Each number is 500 + 40 x the weight over its row's rms, rounded and kept within 0 to 999. Layers, rows and columns count from 0. Numbers have three digits each. The size before them is the row's rms in percent of the matrix's.

# down: layer 4 MLP down (transposed), 768x192, rms 0.109, rows 140-239, columns 128-191
# up: layer 4 MLP up, 768x192, rms 0.142, rows 141-240, columns 128-191
down140 111:501517435524577408481484465482462479456519433459525591528463452530497498463499488459458560533541517529504536490505473482511494516496590539475512448550456440528540519591482425448481517561489503
up141 094:590433466433442475466477495517486423558525572498466472559520447523427464545474487497483498460494533593546464468515462486574498540508631592464504542505451422568469530499484534472534522473517534
down141 104:495493507549506529561471556469444545536533475526567563488506550475455507457494513475510509541576465489452476498454499520511436471509425431488502405565486487538485511469477499485469537518545468
up142 105:578532522472510523493559487509514555578485535469511469451495528504483496520512461496486472469460476514478461494542495494484506410539462448520479556493580452450509426518544539544454534543506525
down142 098:533603438509542470506478480523437450497423525520456524466482502505489478525419511476490505508587457539505510543468482473506406497484444470539527503538506561516478529527580475449469492537407465
up143 097:499446441569427458501531483505495495445486517491491443420542470451492546520518513441496545617474460515489475539494504472417527468500541520517492509473437563533472513509487494483506430586522514
down143 096:461466519536595500487512499524559530559524538462542505541471513521509551485560515509511458486497572482517498477539561548500454513497527516490471501510510441493505504469478487549499525521571470
up144 099:531518519496523546498418519500531575560549488465490542509448515524446488487498515478503492531501504533489496465494522482494562482450574483480422490483541494508465509529530574475488503515490471
down144 089:528502555536494470534499531516544522501552489500517446440518545472508462575564521469509589499552512487546588531556476510483485459493522474518485542472511516485501471453489512531498558536513508
up145 110:518523446480475573543444488551448510519541495523512453555504483445462553478500453457479484453527501491502447456530561506516546555480588457546472513531511512526507448387431494536531485526513485
down145 111:467511570497520478462491528517477485479529511481500442512572445451439445542517519514567485518408488484453554484528470521600424446522520454516513436497498524504559510547476499512469430454548515
up146 106:459551485457544506445510460492506473497507438493458467478440587560479526447460525481537503594529505501495464432529551499526487502451545463427590495550491504498517504500492548547486468489554466
down146 119:506499446444408523467459477464491475453491536539484498500528545471541455510450510539486476469572432431547414444480459516514496491487537510447565527513496463531548549501388512505502514455488550
up147 100:488425537514502522523495430497485464484532550508545497472517461591503520506498463472498517508520510482526491526587479477518519474558516463471468493550457525466449490438510561420537516566548516
down147 102:535524452456459519491467528499487485489471478495462479525465542489470537527515582508513466512557555429511479539515483524535502567520508480473540487416505514436466524530563539483479465513458481
up148 109:410464479476544441516456523511538459507498464482448453453518571552536395521481491579501585514493504565521441454577440492492448496554468529482468532542442427481535462549532497498524502527433557
down148 110:533454436527532504466439527514519519448459494454460460548440508489530531503498526544509533516513465467529477514548486442467519376557493493515560522507424537515525438479470526513522509538435537
up149 099:489452522522442461448474479511473471591589516520483546495466535493550450489551586457528437502478469458531522554460481474471527470478465572470503526468446469539486541472525527524518526515516551
down149 098:521545489490531485521496509480564468495464453528508558413558458485462560558535518405456476559519597514549559464512465461453421548504545486526548524585495567537532543469483543473456487504389502
up150 098:528537551452431482529463497568553539495493602496542477490493463537482474512439532456501501534424537487527407384441501499431492450564471527625521513460426455556424552555477506484512416485534521
down150 098:529533423542493538474524523481464449480512420557522473433491502511485522516532501457457475590500569565477493559528497430473466583515444500503446491512490562486478474502518473480453588482554519
up151 107:483524569524478543545439515414537474502534361479491516539538479496500529519498550534505534470538479532561520498463532427451513468489556493504473473551505484452475527491551436512563539540463528
down151 112:534579506494491455520481485626480505500515509444467453460467576530594521461500469510476448494519477496510489470518545512554465467484456506545445438516493449497544445558557427446468513418557460
up152 097:520517585540593465522510486447482543498439471423474530447574473527548486495552527534491526495534501484493527512543452455528450539542540437505550499495503446531532520524462465483470522551469484
down152 080:477568474515568468494462499520531425446384547442501429457458509532477451457492429565417488495437524502433454491519484566506460497504512468579508546550474567500613522511567488553562513538533467
up153 100:555474482502451498452489476580532538527456463532471456488550509539542493533428490477559521509552499416577489434571495463508501525489476524462531535585457461490487483508507499517414506479486449
down153 084:465573554466519531562497502505501515571412486554469583542401546498541577525470578508438482475527490483485509484489484496516479474561510461409509471487504547457454467475504506558508459539503506
up154 106:475481470516437483452523434491478518542480444502518477476550526463480418529515500496442613538538441505577490511501469475543488529390484580447485495428464480454546457503519543487521513498479457
down154 095:546475516515504471468427533519530399536571517513447424504461552437484515592462523477488514540494430544512468499490441498503541444478535576480512504478529463457546545438524563526407437494563494
up155 091:512499478477437512467615497549520522451525532476523496525421509499510476511572476495365464484510563512503436435542554600505533460491523448518488530487425479537459527540514599466527470455449513
down155 096:519481531528437515461555505481494488422587541390518536483575478506477525478517486475509474523502510478437430505574434521539476552500499480463513544529502496447502524472498557542528421534452504
up156 102:470511533560481534444472563521451467557456525511477470480514440547509484509470491478471493506506493480504522554495586499425404447530491568463470550513417472451574453539531505463497490469558519
down156 099:520522539571497500509480501450478545509499539536552572537537507506574501559446475454478500547514536462430523461403454469484529487497524475458481508576505413484515498441539420509514443461505512
up157 098:486510469443551521464512532517506469548532529373533522567521505426576515514539455552511500462487534469414553485507519493475440453525488490589500480476561513491463481465588534540520488564428466
down157 103:459495547464485491472532512514448526470514449515507526523599453505515555471461542469490552507495593484495476484427558533496559459492472498530428534533513561551550597518548508561500412524492513
up158 102:475547432473476506475435499523545569487548568568424559513492547421501535576426537536472511489526407513496454460466531449568517550429525530510467498499473491481575426504553492496526542494491537
down158 093:471396528494570484541505508482425569468521485472539554481576521528456491543463499515500450500498452552479452516497523494513479562565510563577504532546486490482480411479410493488508492447559494
up159 091:510487512437471400514487543465464522523510486483466522519495488493558446497535513537496505506555502468496521539491519435462566521428523570442479601553488519523593541520499472503554532517495612
down159 082:465531532525497506532481465456417558461481559499476554493473478503489482526524470565494495503458517534520491507537479555534462399491498585491521459544471506417455459478550496500524537508492441
up160 093:430466497473442529570558517495481419562524518539441529499472496423501403472509457522472506537563505536524494491402526505505501461512508481534504512485482487564445546513527509521532490464499570
down160 106:461474535433579486439521486491455510475500466539494438437580456543524566523437504536418502535529458502605543525573504531450526492460408486516553549480516454492486456507515408458530488530500550
up161 106:472509527477455481439489431511491441612545530489539511547497457559475449517528520538501555543505498523511506467466555449541518492447525501461462499513453485476499520483521551505490452526531530
down161 101:528523520485543450503469472447509509481437508476519483481515443596461459451489534532536472463452463502493503495520458439505462468464499509591492507465504529560467497475515525540506517532511428
up162 097:585598453509464546500445429540551559453541500467533498516481530549524526605442490442436503531533551573451496451546511468578570452529497474536560501475454547520497480584467491488541556490488515
down162 080:474449565506507430468550557564379561481453484573473495468433492463532484518532482499578583519458509516515532457572526528476505479470435509503521544546567477537526523464524513575540524523460475
up163 107:438545518505563507526448482467539486462506469599544472466473501529467528510580516475500576515528513510485511471554448499525522519536513535467557512496490450528548430508543470465426495510442521
down163 086:528479452579455503480537444515462429518498563473508538494511527535473522565574483460483554539569579481460501582543446523474467492536471495522455535501552537509507480451467509546443505517493545
up164 086:447479453555500506447514554482530487562574489403444535526481480476552481467544528501483491545485549515495484487456429535505491462587536519565584533447431463517505469534513590450420533500534535
down164 091:517493495500485500509509548513444532489482504538393424479474602448510517388540486547450539419493548507485566543519478533449470550492459500501504580508551473477504509475464436435563476472457513
up165 102:480556448552433571482476489495565522500536509464529504515545516502517508458504439470475535502548476549450520450442523464535485557501520443463500437509469500516488460515492491513556510506519575
down165 090:555485469519474572494547600415488534513521546468462535473514550505585464504563495488506505527471477539576580525541481515460509495479484506467552561489488479542538446517524555461468496500479480
up166 094:445527464491409481450414477494428433534449519463512528528487504555499554527558541574451503531584444506547467456492532576554526511461511500517427478500476484463509557520544489480506488438471532
down166 105:489537570434511503525549517498474583523490536555534514533417631467494500453464472438454524484499473491498500487428474506529584476475479457493424496569491532453526406542488584508442549512421547
up167 094:512483525507478554528468483478490515538515558591479533548542453443551534513488471482464616490537488434590522499553540547479439548435510491458556523455433499483519415408477494503561490433456491
down167 094:486525551485438491507502478433493556505562530446475492581473422523519509455547524510500471453439463475544487510505516487497532485517542469463510506494519459460490509483476496585482467484423472
up168 105:505476475533531493455471476449486545511522515559481512500437469498505480514459515472463530507487493520517500511496525550525521467501539536526498474437449475490502505519477448505418554471446529
down168 104:576482556479439487517498502500508502476477519506499574517442477478607498470506465458462500487508491509508529436531512452453490477447413569519469556566493418506388469555461496475546496474440487
up169 110:458442562554536535547472490477533444501620474502585503481460531512508390476513540534501477506506491512477498547489552481496496448477508567491459513466478510483531482497530515426512532500510554
down169 113:502489462460505446506493460552472482483499477483520567555576505529584501514467555539542515533417497507485428509564518434477530530475497439489478471560492521475500581460532452527520549519459468
up170 093:440495451538462534489475521431548545530512481500493481450514541447515541540515434475557524583569507482498486509499476585503470498524514513508525537463505503396460488481487464505480443509521487
down170 085:498539475471595506501554518481480494485516436472455360468506541443514532541525450519500509473491524533486532504528465561448483457491488507499513549548399563484546459510477521645475624513498571
up171 103:508464559473533542445495459465461493513547528510486420450496474514482487453481536554485546477503519491444533418494585565520567544419573487463557535487443483484455480561475478476426504511481465
down171 103:458523527463482488519505464524522432444511443462531532432470487539449499410579537519448480501454585479495449520411465498563513541522521511474539526477438516478529441521511509496539531523417483
up172 102:546479443501503612488474515475530461404503510460529428489516575547508588554517455533512551520531526489523497517500550485414458488524563485465563468505485487481498515498514539528502439512609500
down172 103:511470534487527481450491421506455520468446524474496531476516477579464443466532535478460416548486500478525570532556483490498511451496495534423417478462496543585524528560527497504529471535447476
up173 092:551479473555534516507572459504534441546511519519529568469495515469519476494533471473547511523502512526567509544481527498467474430545491482552563519505553574514541498466534586471506523542471457
down173 101:489490504455485543538548542558544506495427576493507488502436468454432498484484518514459498473423443464606522516529455489551471505485446502486560538497488523464465514471492464591530478589515486
up174 107:526524452551496521459487500543479532525510470576524466388478492430502499453538472551518510544488462491490493466518532515444513501562522546420465514479400518522475483555575566530472459509511542
down174 103:465488488510530455553534594487532514460507504493551466550542496491508601496448489492522481483477529557496468499519466466506522434547534542450453511482466513507478542448515461525540509483503556
up175 098:492481509523451498559536545461530517563514492523434506499523492363504435542500469491537507481555515433486428497624466540515421501530475536486487515464477463507516533546533539433459458485516473
down175 111:479490554578439467528486506481485587455531526518514551479445582473467472532483510482579450438360519466493505490473419533459620461459473467524551486511487520470512520475475470486535539452452491
up176 101:527486447494494520447505500548461437478578575545511513509519516535525474518530488578474506538560548473510546491403506472489518482524483455507521500507530490491471471563518466473517435539465549
down176 092:486542591441560506469473565542451474524465500499459516462455541455463515529511463542479532497536426487451486541543450524502499490483552512482518515480487516539459493472456430465467584501508528
up177 102:526493472446524492475496580553593428550509484535539497474416495472493488530577582483540516464585544537544447514514535535532484499573531474498476522491540452459477478489515471482444511512463471
down177 073:547498500549505546487548526513466523506423524474538535474539486449458500406502514512554485514499497523494497539480488475484476433514555477473540489514538565484499473488424478466404587552505556
up178 100:552443500593456526521492530505464536491517441491517522465474434468485471510496419485481506483466463431526540498581500542525514551495487525520497567517445431489433519528363475506485482505439450
down178 096:463515533467425468578483449528502585488490516494505549560496556511568505427475538538498518490444550502454545485567480480440480523471547489480490536543509465444456402534558511456504515557453476
up179 099:442479479500513469580431498410463520506549465460544499489572492465508586476499399517539540430554499520532506449596465525480493463506441509563516491465517480467514517505483531443491493603506538
down179 100:432456498441465517492503508482473418596498452450481504480497526523474572581531491608539509530525490520502461486588556460510506481542576464448455500516489508519468470502477444541569466485484515
up180 102:509440469425516460472453480442505498529449550449448512566511426509525553515469499455500458450511492503462474485511548502463559407489504479541490462539527536501486581417518473466550476537496493
down180 089:467515496505440559539550534530529463469435480549532464503523540591481434484504522522518464538466473592542515488428529480513429460485536533434525508464509571502550553541556543561493543503443501
up181 074:493479425556470524410485472520537581474444534512532547526502480487519548513481576483418508530530486542442475484431462515592554477495563517460504534506489513468514514531499485500544463454530442
down181 063:531439546516518510578512468517531503563520513466512412503448548468545473598445506473551456488456468466499565563483539454560513484525473496481455441529542529472522495453477539524449570496469414
up182 093:504508434442503524429523478461502510568469415461475525520575437453519510503478494511511502504591497468524526476511439506511417544480548537541464505554452538493496465513469557428481531557528463
down182 097:554466566480472515461578479464543527478440491497499433516523577437405466483505480531496409461455435536480437487505437525441471562410420552481537520497568539457494479470494552530480439524477527
up183 077:494564528494558587487465533540495544410459496464535525452416493477491576475493477463473487494486515534525504472458526471509500529523429425506513471518542493437495480449514475502490459512484488
down183 064:511447554569548433534464468470502451509489566494499440576483472482559492536411531469550497535460473530468548552521487506579465461510508552474538519557533554471397466453450522488491511537538469
up184 103:563424487419432496497531493435518455537522431524390499546519527487541531413492470508453543456545514415548472491432521445509502468506582504538487537521519499461480533575521496469500508531534508
down184 101:564477567444546499458507495503469485456496491463534439486473483531454530523516532466562479448494542466543515517565490455452518515525562496438500542455498541576509528549522522416490525503521427
up185 083:487485496446508502446427542463529451429515491457591521430491542515476516458590518483576521507526561477461509524449454480488516468472534513501471581435496505493489545498505449445546493528459517
down185 094:510499556506483473483570406551507576468378441489486447504475513520570480562503466565463436497465518475515532535451493482534478461480512520452447469484511500517523497511467437572479562478570516
up186 104:466423517491540552419500509551556494561466542468490510468451486438519545472543479525459455542480496548471533469477518485441534470521479517518503518489428527536472412525400535493405460509470516
down186 100:440468411542551467484597472520436542529550450512466569535480536474459533523483523517512487595476568507521494523467504514507474465539490519491513502594449479465448466517474459613544512482429489
up187 094:467472530521459428399581478528527499492549458487539494447503463497484481505476480485457527532619415430530525475501550473529479410544459494460449523461519454501530420458527445469553499484511501
down187 090:538463472449545576519443497481494488536497564471503493527513520503509549580552569506534475474440611433425566479490444540523482482561509436416516494501475534531464507478557550503515468467485451
up188 102:439517484501423507490466438505530444458578594506511487492465480436512558511544542524545419503539511528496507499443466482511558451515498449547429560489445474536487532439474446516523489491530541
down188 111:514519592477487514474542493475491532413340470514499536495480572555508488530481513498461564519501483463483475502520535543535507516552470531532442563506491528493546475438457420539472604547502474
up189 112:552499436465459482500447498442529562507433557451515514430458523499426475522501470470531560420507506511482454524507508481517486588558480483551516490547484535538486483493462487456502483482491537
down189 099:529485490587558474467440567502516512487591442537515541507498487530574505519463501516518505529466410468566468485508494492491515505547487431510591478484460508508561472416576472523506483430516462
up190 101:437492466452400474465501495528432498507497477558519431499468532511524417543497530505565522528462530535544509487447539464456482489530523518482575461514533536525495619532593478463567521480513513
down190 102:514462490493464448505484529521505485514499475439478503556475503545462457450517544447571540472463457501490465505485477519514412525416456457497433504499424549431522500461534399410418425467473438
up191 095:472508524384502467521523459561446493576471500522537484490452442524492480545499489532556511480506447455548469466610549526540521524488506502500485471491516477450536510513467444518510511493447481
down191 104:505498513467503527527514465513454438548445595498515522517588499536495493496515456454485512506562497455493508521439366516492452532517499568522510505536514419453506475437499507552540459480442564
up192 097:495547456511493547533542506563498495456476450579570498481462412540507507506549426527446598516481523575556502519550457477547507472517560531424483425524498515520470545495540498456541571432557528
down192 096:489504502549493536529510470532459449568480488502423504490571471432519528435490435514535568442480540529507504488388465508530548461453567538479518492488502440562521532421424504507497550522476582
up193 102:496577444430450566519495515588479530519514497499441534568484593450564529493465506481415535513566510461499532535545496533567529475584510446581462444483428527524470466487521495507514568555490478
down193 096:467511589596485473552494465494440501469472459555476512471560530508452491518462510566561486498416471473519494407499441491438493479425508454475533535463474492543469512457527425533527472469526564
up194 084:565503443553468507572460526475426529513479543428417504497455476551608470473476460464493420476488518547489475465545466471512482494587511522471541501432436417537500453475561540485480522560528481
down194 079:499537469501544437505521544520440583549493547538466528480481539529451492501514471473505523485518437479535487538530490467497518471490486528518511521473488432475447480491531500414448562483487487
up195 108:490569441463532500569472577483510524554517458493503560501495533539543469513546530477465565512513446430551525591486454507551503508504461448424504443442499452513535555472543476510488427515524438
down195 104:510396480521468527527460466511490482504544492474532476491503407536442544556521488488531518589556489565501526531559426462455474447496518533488491542509469538405512448539490521482555510481496509
up196 113:537494479443563455493489503457537502521429525406481488492544477510501483627506486485525564560524501481521494549462541512458548544445556476487474467491513550496507483504502454465521527488548494
down196 107:407552584487541486458466504587497505525498507523515527531504550525517516566507505505518531419512429492557476451523524517471473480485441504529481499490521463515499492495494481482451492528448494
up197 100:497420444560522547505494506479527470577462498485510526504459558491451435530532478578470500512463540584516531448469560544499528548585399453506522534457516503511443409560495545574435440514564584
down197 089:478542491518467544497514526549520521502550518528517572500479506435529536482517507535440510520434486449479542468563500495448494467519493479479536540516529457541511441487479571568484573566468495
up198 111:589483505409518529483498503462431499507416484558464528459498538488483549527450510566412518542498481587514549425566505537514463479551504485508480527437539541490424419470541474530541524425525498
down198 099:476566458533532522487541496485445490502459535497461495590522527503570462485476512541470489437566525506520536489481492468506509478444477467481500469475551519546549527495504457505518566440562467
up199 098:543504509434502521443456520549453485509519427449495543556480476511500458477449533553548563559503465436467475550478470499436576444522423495571420535540438510514518447471582458526493505544453506
down199 110:521469475485451481439471496498560491495506424536549472491494510471514544587522539533478480498457494487507491507480462512438475511406421506453539494532435439555524481503553488505495544563518522
up200 096:436547478469424556511457481527444439480485498547506513517511446625547500477533525506480435436475521491483509479511543455578501467561505526433543506461476544494465398494533533488542536451475520
down200 093:520462547493542515430460499482492468539545528506480454488515539396490505465524427572451505489494481501462509421456477539517480475498528536513499585479551532504518472479506480474503547519460468
up201 115:464499435563408530535554553501530531532513535444542493437484580475562476526490524516492454429475548449486478510503469538446445551499500516491539570520510493537499455536545462528455477461431469
down201 109:513529462523501455529501527503501489549515510512495530493488477563406484569460476518568502493502461463550507544451508585500499479451439538497530425498511504456438562558557487449469515526464506
up202 097:471457455429437529538481515546488453527526406520455461576487525478478534518445472506489454439518498402514513523451531448505550504522586525466428549549554531465573466540544549532554550500432478
down202 089:508535578560531458444547546492426535572509544494606514469501506492522467541471472440453523502530512515513487508535400569521547499471441451520525555498514553415468457452531489448460543380503526
up203 094:520412524520433528582527481487518474494509401487526560563508513499586445514538544515522473509513503530449462529400493415490507533471563536514518473457495588531589543508465507436572486512460575
down203 093:520521363547464394514586510468476459570450550472522442490484418486436542545477556504528485481559467497492461520481445488438479461491558477486472517519524476400534479460482380526491467459472471
up204 103:478423485514469455439441509406506522558459487435461512503521498536430548454543515478470500398546454472522526412485523530492495464599490522465527535505431500488529455544546486518499491492472513
down204 106:568496530433494466417462581492566512492525454512518509450418463461435454540503496506538464517596452426479555533555451490507498537466452509527481503499503540536489469471466543537543532504585512
up205 113:520464487506414527529485489449453522494483524512564494584506586510554503466473478534423512503502582520498439498480449469551520509550480470488449513471518518488480486481491527506470550506472563
down205 122:521535529499508438461487491508552444558491498494524554414527422543484470612350514491508522529542420481539457551511535537428512547530524517547513476501484601559450512514524539505510439546529473
up206 093:539508494485505451480486478476557438463445564398499453496531476509485488504523478447451526505546454518474467536484572454465515465482568559486559567558467509534518526498470438454517545539567524
down206 101:470484443529448462491464487441455524499453453577488513482489525598536538460585534478540565486453479507527499488537473535534528523537454469510492549493504538547422570386489464448481520448506484
up207 098:444466466516529579526458481532397407535515472495451516530527494488501482456466536492529460549489577517521500565409512452528562472533420485458549538503544503503534501505495515541512517559556519
down207 102:511548490499505430478554442467520524473440442502511543513466464545495477557460501407539531517471523516530461481452459525518459572519492473474519514488542519486456479504465534532530420503500487
up208 088:494508498454492534567422470531523531489473509515596532545533429540459529458509528484439517482581510533520511479462477443521515511522465475530521476471543491574473508526528543485503536550587458
down208 096:513481508505488485496540473473595482497552479500500447560531511440497531439480516508512450465527501476431592453512526455523463543485525539546490591437489512556516601521513507527523542510533488
up209 104:543521406482453525447504491614483498480403508566543423518419601455518458524490524587525458490481511497497382464481518480538509487506498429497555555455522480515412455485521531513543470449518497
down209 095:490474425581499493520548570505478507440591500414556500517487499546522447499509545477490536470513539518473531483475535568589536472493502478532517528522417521469472430477510544549543470447475466
up210 103:542440516480445457473522533488462491541548524553432479395516479496477499505392489480533545493540476540511525443600457556517507527568539615489494462539510499452495520475523474573510453529554492
down210 110:560543431405497514531587553492492540511603452507460517550522584470496541503554506481401479484518479535454470528480470520481530518434510443495507520496539500494509488584559480505512484470478481
up211 103:507526479592483479431503446505539565577481541598422505471535548553530464497483520510441513540581433477483528454557565501489476512470473578540500538539500490489479479489528530485479516488515545
down211 102:443514478544621460476461504493533489471444436468462488492483547580577502550538524501486451524560528547595521517516515559485407484484574477502508438509431521510504494509509449513517534505487499
up212 096:523461517460530475466555432496532489491454442474486525491452462523495468459575501533561523397476507521507517561505497403579477507495529466446482507493442522487511530539463506560585545475487533
down212 081:535520538481511563485525547479403554521587559492556475450523468475514486536481498524411530485479437510491519539519507468515585511474474453557515501471495492505488497542498510553482535512561426
up213 091:475466548473479438514468492512527527552535522504554489473460505524492510487481537538471476524491485499512540462446473528533540508512461521443475514497522624521556425464502507447553495490480507
down213 090:553547493513490523445498451494518520498564518464562474480555471499449453495503567518462509453446552397433484575496503498528470488477434457444491512530495533521494477421455488466555401442552482
up214 099:617456449580540554486470545424492511492486508503490425503572525520496473557558467458542590522445512613585452466566449520540528406484490488508541498502506434483455445484492447477446507484554514
down214 092:526487477446488489506480516528510482505459500537502520487489538514508525546511540458477450416512421501475502490479549535496427505525529507541406535448492483449500473462507492514506508547428518
up215 096:492506520534522543443542478426501470571456499433543491452482424565505502502469512534626481515490440484467568378542487588508456463505484533534559442503523446487483473503499462554572491456520492
down215 083:467460476534499443547470480532479492502464517478533584437476487437490488468504541524445476482467573528500517556508539576514495499530535482412414452515514521479423430450491480464442515516486445
up216 102:465435464553559463507409549475492534513520490504541494451466428524563502446503485487529475486485448470502511537463449498563467533511584466534513465540552470401536488564435504549551572514485494
down216 104:471459505533518450479536502467493457493400527541568435492486422563481430555473481499517537495519482483511518458503407491579502397503580556487533525509504554476493492502472521550469430450509465
up217 103:531534447485461484457553545535556503457468558530469456471467574503522559491485462549522494474539559529566505521501487531488440416543507447534504439443435536533477494496417475456504457461498436
down217 101:501468443502562510565468478524495442507492500523576527491569439469489519472461476502461465470436527542485498527488484532532505513462547528477535550492486473581514491471450491449473471522520527
up218 105:484506499476486536537504501486471471488538482477424466500507501536498454525518577512608437512512531485470510455484467514476452499496466552521447556527471564547452461506545518467472493494493542
down218 098:475564477560531585546512515498436555521498407501517519440495382426501500559506486498473534539521456527520499433539446479473480462493415545508461496509549513456503464514488495534479435528524514
up219 092:525509540481460530482517529543471455483549519434519515438468477427493444477551446368521441466418520527499509538600473446501485508491550474510494473456475549521535540513486466530449537512534494
down219 091:506529508497456449486545484516529428453417470453514522461480570547534470523501467531543522446441511523510488505536465470450514473549520538566576508558551458481467573510491553519449532474503452
up220 092:532546566566442529396433503521462488505460472487470493461559509476513437449495458533435494504518484529503496468477543450514507500462514506590569510466498444467481492562521561512473506547459477
down220 082:528424549492482492452531534481453548524504510489518489482488598487528553564469453503519498451476476506549493468552535539508508499529424471460491510563445454526519562515534530591483530580444436
up221 103:523483476463504470449479554488488405518541445514446432469421522486499408488501542461477505428548461494468502507416443459515528521504537462502478477479474447532463492517507501503549547471497492
down221 107:529465492484480446513531484453537412398443482516574539469484447443532521493416504503508523550509511549518517446551494499488486528532458518435491525493492509497554482499555571484431509510549482
up222 121:466467512482508503505439426521449507449557576504431577542534497492448452532580554492502475551516530464497544486523509588565562437442539545510454464500526501569512514511491506506533467459520505
down222 129:537510506551474467514483477524506494539456438409489548584482547502424532539567506510501441467477475514511499502519464544482490485413526475454481477482489518482549492540575479508558461542516513
up223 090:572543527405501529482559511485518486492558565502531514573464460487486486550472515485414563592492495446456525545487481404527525475521485507474429522530491534476482442465522500491578434550480544
down223 074:490531467531482480435532548482495509530491561449523571476478486547557507476486476548552441442446490496481413510498548500456504502419503497516492554456544494490544535449501519386520477445414403
up224 109:459473434479476476489514452456523527502522555535511498484514550426531486495530534490514486475563456498448441487449509500510528515502542481539463485498495427483482579488509489509475550528597518
down224 119:520540474522535427518468497481579529453499438421504489430453481482512554434605542564551533448493543517472542477512478541516491511487518561470508560495476479517545517462471467455557590539509449
up225 102:522504468497463530455444500463467501569506487486482457454494428480503468474479467436516532501494530507523481495441585487502504552493562566405536577560459454474458476517490569479490484517551444
down225 096:522451545466578500518558513519488512447463422454467505502536521476516559571446474512542453490533429593527514548492480503466521538530484447467483435491497535473520456481477443583514484508435493
up226 102:513510526521433544426453455456445581509579455445522490481510492487485479509444530507526506510501456477475575431562478500441498469530543553487480536531520538435468554511528504454523487487521454
down226 095:461544557507484454552561511473524548510491512418505513528480491523503438564592531545513406494507550488560518474521512468414442527517483527451458481437472538449430479471550473484483520486497550
up227 116:578490483533426485532500433499462533541528499539532507430411559500545519456483496456457490529492560500518508488505549522492494466484444517510402562477543520521546471494476554522538498504563488
down227 125:533481449541507510489483517490448560514487491515490607446472404531503470552343422494587507501521456483549512461492471482556419402472445489487492537490448549493456520532524540471540446527481460
up228 084:465426467527571498538472474428509444485467493493510536479486434492450493472479440540539470433574513467611492473442485452487556440436514538590489468501516515529485493460515420502500489473485533
down228 084:461526522547513567509521499497475518528543512503539408505449519481429440565458477544537498624490450495484504526513443549558566500516487528552491511464410534529505517409471466489577541466537423
up229 099:469482538528459545580493453496504529541448492483540498544558472540546526470555450518518508523538421551427518475532437461519448519483527501542430560453444459472441496503548514560510453485477490
down229 102:527440516489584525471542498461427461459420484522498509526575537484518509472458485505431484481465528458471528548530449538435470546437482475528549458466498518557416540472473463555482578471483446
up230 108:500438509449548538394467537591456493480499463501488472485440538469514526468567492526561514540472499425450478573478523528496511564541510399558480498494491457464465498484478496520446548523460515
down230 089:516455387507499493518487534519506483454452450478475533502532458494444498538496541514454550529524561539501535519505465550482478502563524511463480546579480541464502428495584478522497485542442493
up231 091:514521490499396549429495546530518516472581439423514458523541471473437456518482457541523434504505500418489535419523504593487529544511443534544505505494399454436490523501503500477490484574532538
down231 087:415452568483501490528517531445419487434453503498605499522421519457439532474524508478458546462515541523504523481526482525492494496454417445517501503505504464532466471478505532505509518474396478
up232 094:444519451494488466504532458469445496551504587519425436486556533526509510497526438489509475602508524499528450542599501559441430486487495569498410491495506479500504524501442451542479496465511531
down232 102:491521545566473571470491509464560560548462512592462526505476467516453357516486463528605505496526473486492617522455499448603492510543476519492481554477543481488527517466482497442447439547558525
up233 102:526445461461514513477537520519577505521451397535514490535458523599506493471472455513478523497548526561457451501523474453539482504470482448503531496497469468468501489492502487505441499492417533
down233 087:502535543443459521478482506361436591488474451516507509501515504439458484590518519492466500512567523551464438472512466513479517449466500468503506522525452469518454458528553489525501514517456445
up234 103:480492539517496506496500448550506530494424437476532422521493492455459534482493464567512476505525505523463492490528461489443483495541463504539521414575449460522437510514523476563497549555419550
down234 098:526521515433502481504528566473510510533512455550507494482517487448423453555455569477552458494514518504509516519515484490531475504510500486441506546607450440550538469538474441441504529496476525
up235 103:469529502433473577521524464515481518522518488449436495492517446550546431428506469444488542470481518590555494515479502504503520438472482502410507537426514443606466519517480531552532385432579547
down235 092:543523507446506528492567576465532547434452508468507405516516481479520498442492522549453500436404492531478505501520531448471459511502539465468501587556452525521486487527533468529475496530502501
up236 094:498505507477497548494515485536513513471487532544478517457472460517513527482503482446428502452481551510523461446552479455571533452489494522492514456376469471552451465537463461492491564487516541
down236 091:526501485499527412520552510496512451438495484476476524510465538496535469546498529514540521497469497521473455593445476421452436486433437518495490542541551441522513459419563479459451535521440469
up237 097:533449498504394528530573549483523531499553500511534517528498459482499452459503453568539488477607481466495527434552467491472471525464463518435388531517456467530508512515504483486498438491468428
down237 097:579476541467488454470511525526503562498420614512518538457494512514461491469439522496535519500507482490511495514505540426495470531503551521518491445493502443522545579538449541498563474459390452
up238 104:429518459565446447505554504536493489417493545542502494557489526537572511552514529554463460512518489475593508549463441433487497475485463459427556463457493479446494441504526481500500431449530517
down238 109:572459460454504467539491454532513496453479570509510562473563504441480568528482611435536483377493469491490505527561468409520514467478530518500433511513522533471465520394478435535514543562510567
up239 100:409532487473450450510422458512507477462500475508499534526566454412557528517530526524544585537505553484426476513531426457596477482513506503433480544520473445519552554500500443521484506527440473
down239 107:524423593459542565495559486478551501484473577503524522483468504502490464539521523508466476501484430481512457493523482539507538539514427595473505493532453508509536477492454486460509439472548485
up240 096:561556490591480562436529532464505524478610509443555492547485505456539507483540499458486498514421518546483416485494538488451468461487480559517534465450533492501513514424520502460467427478536561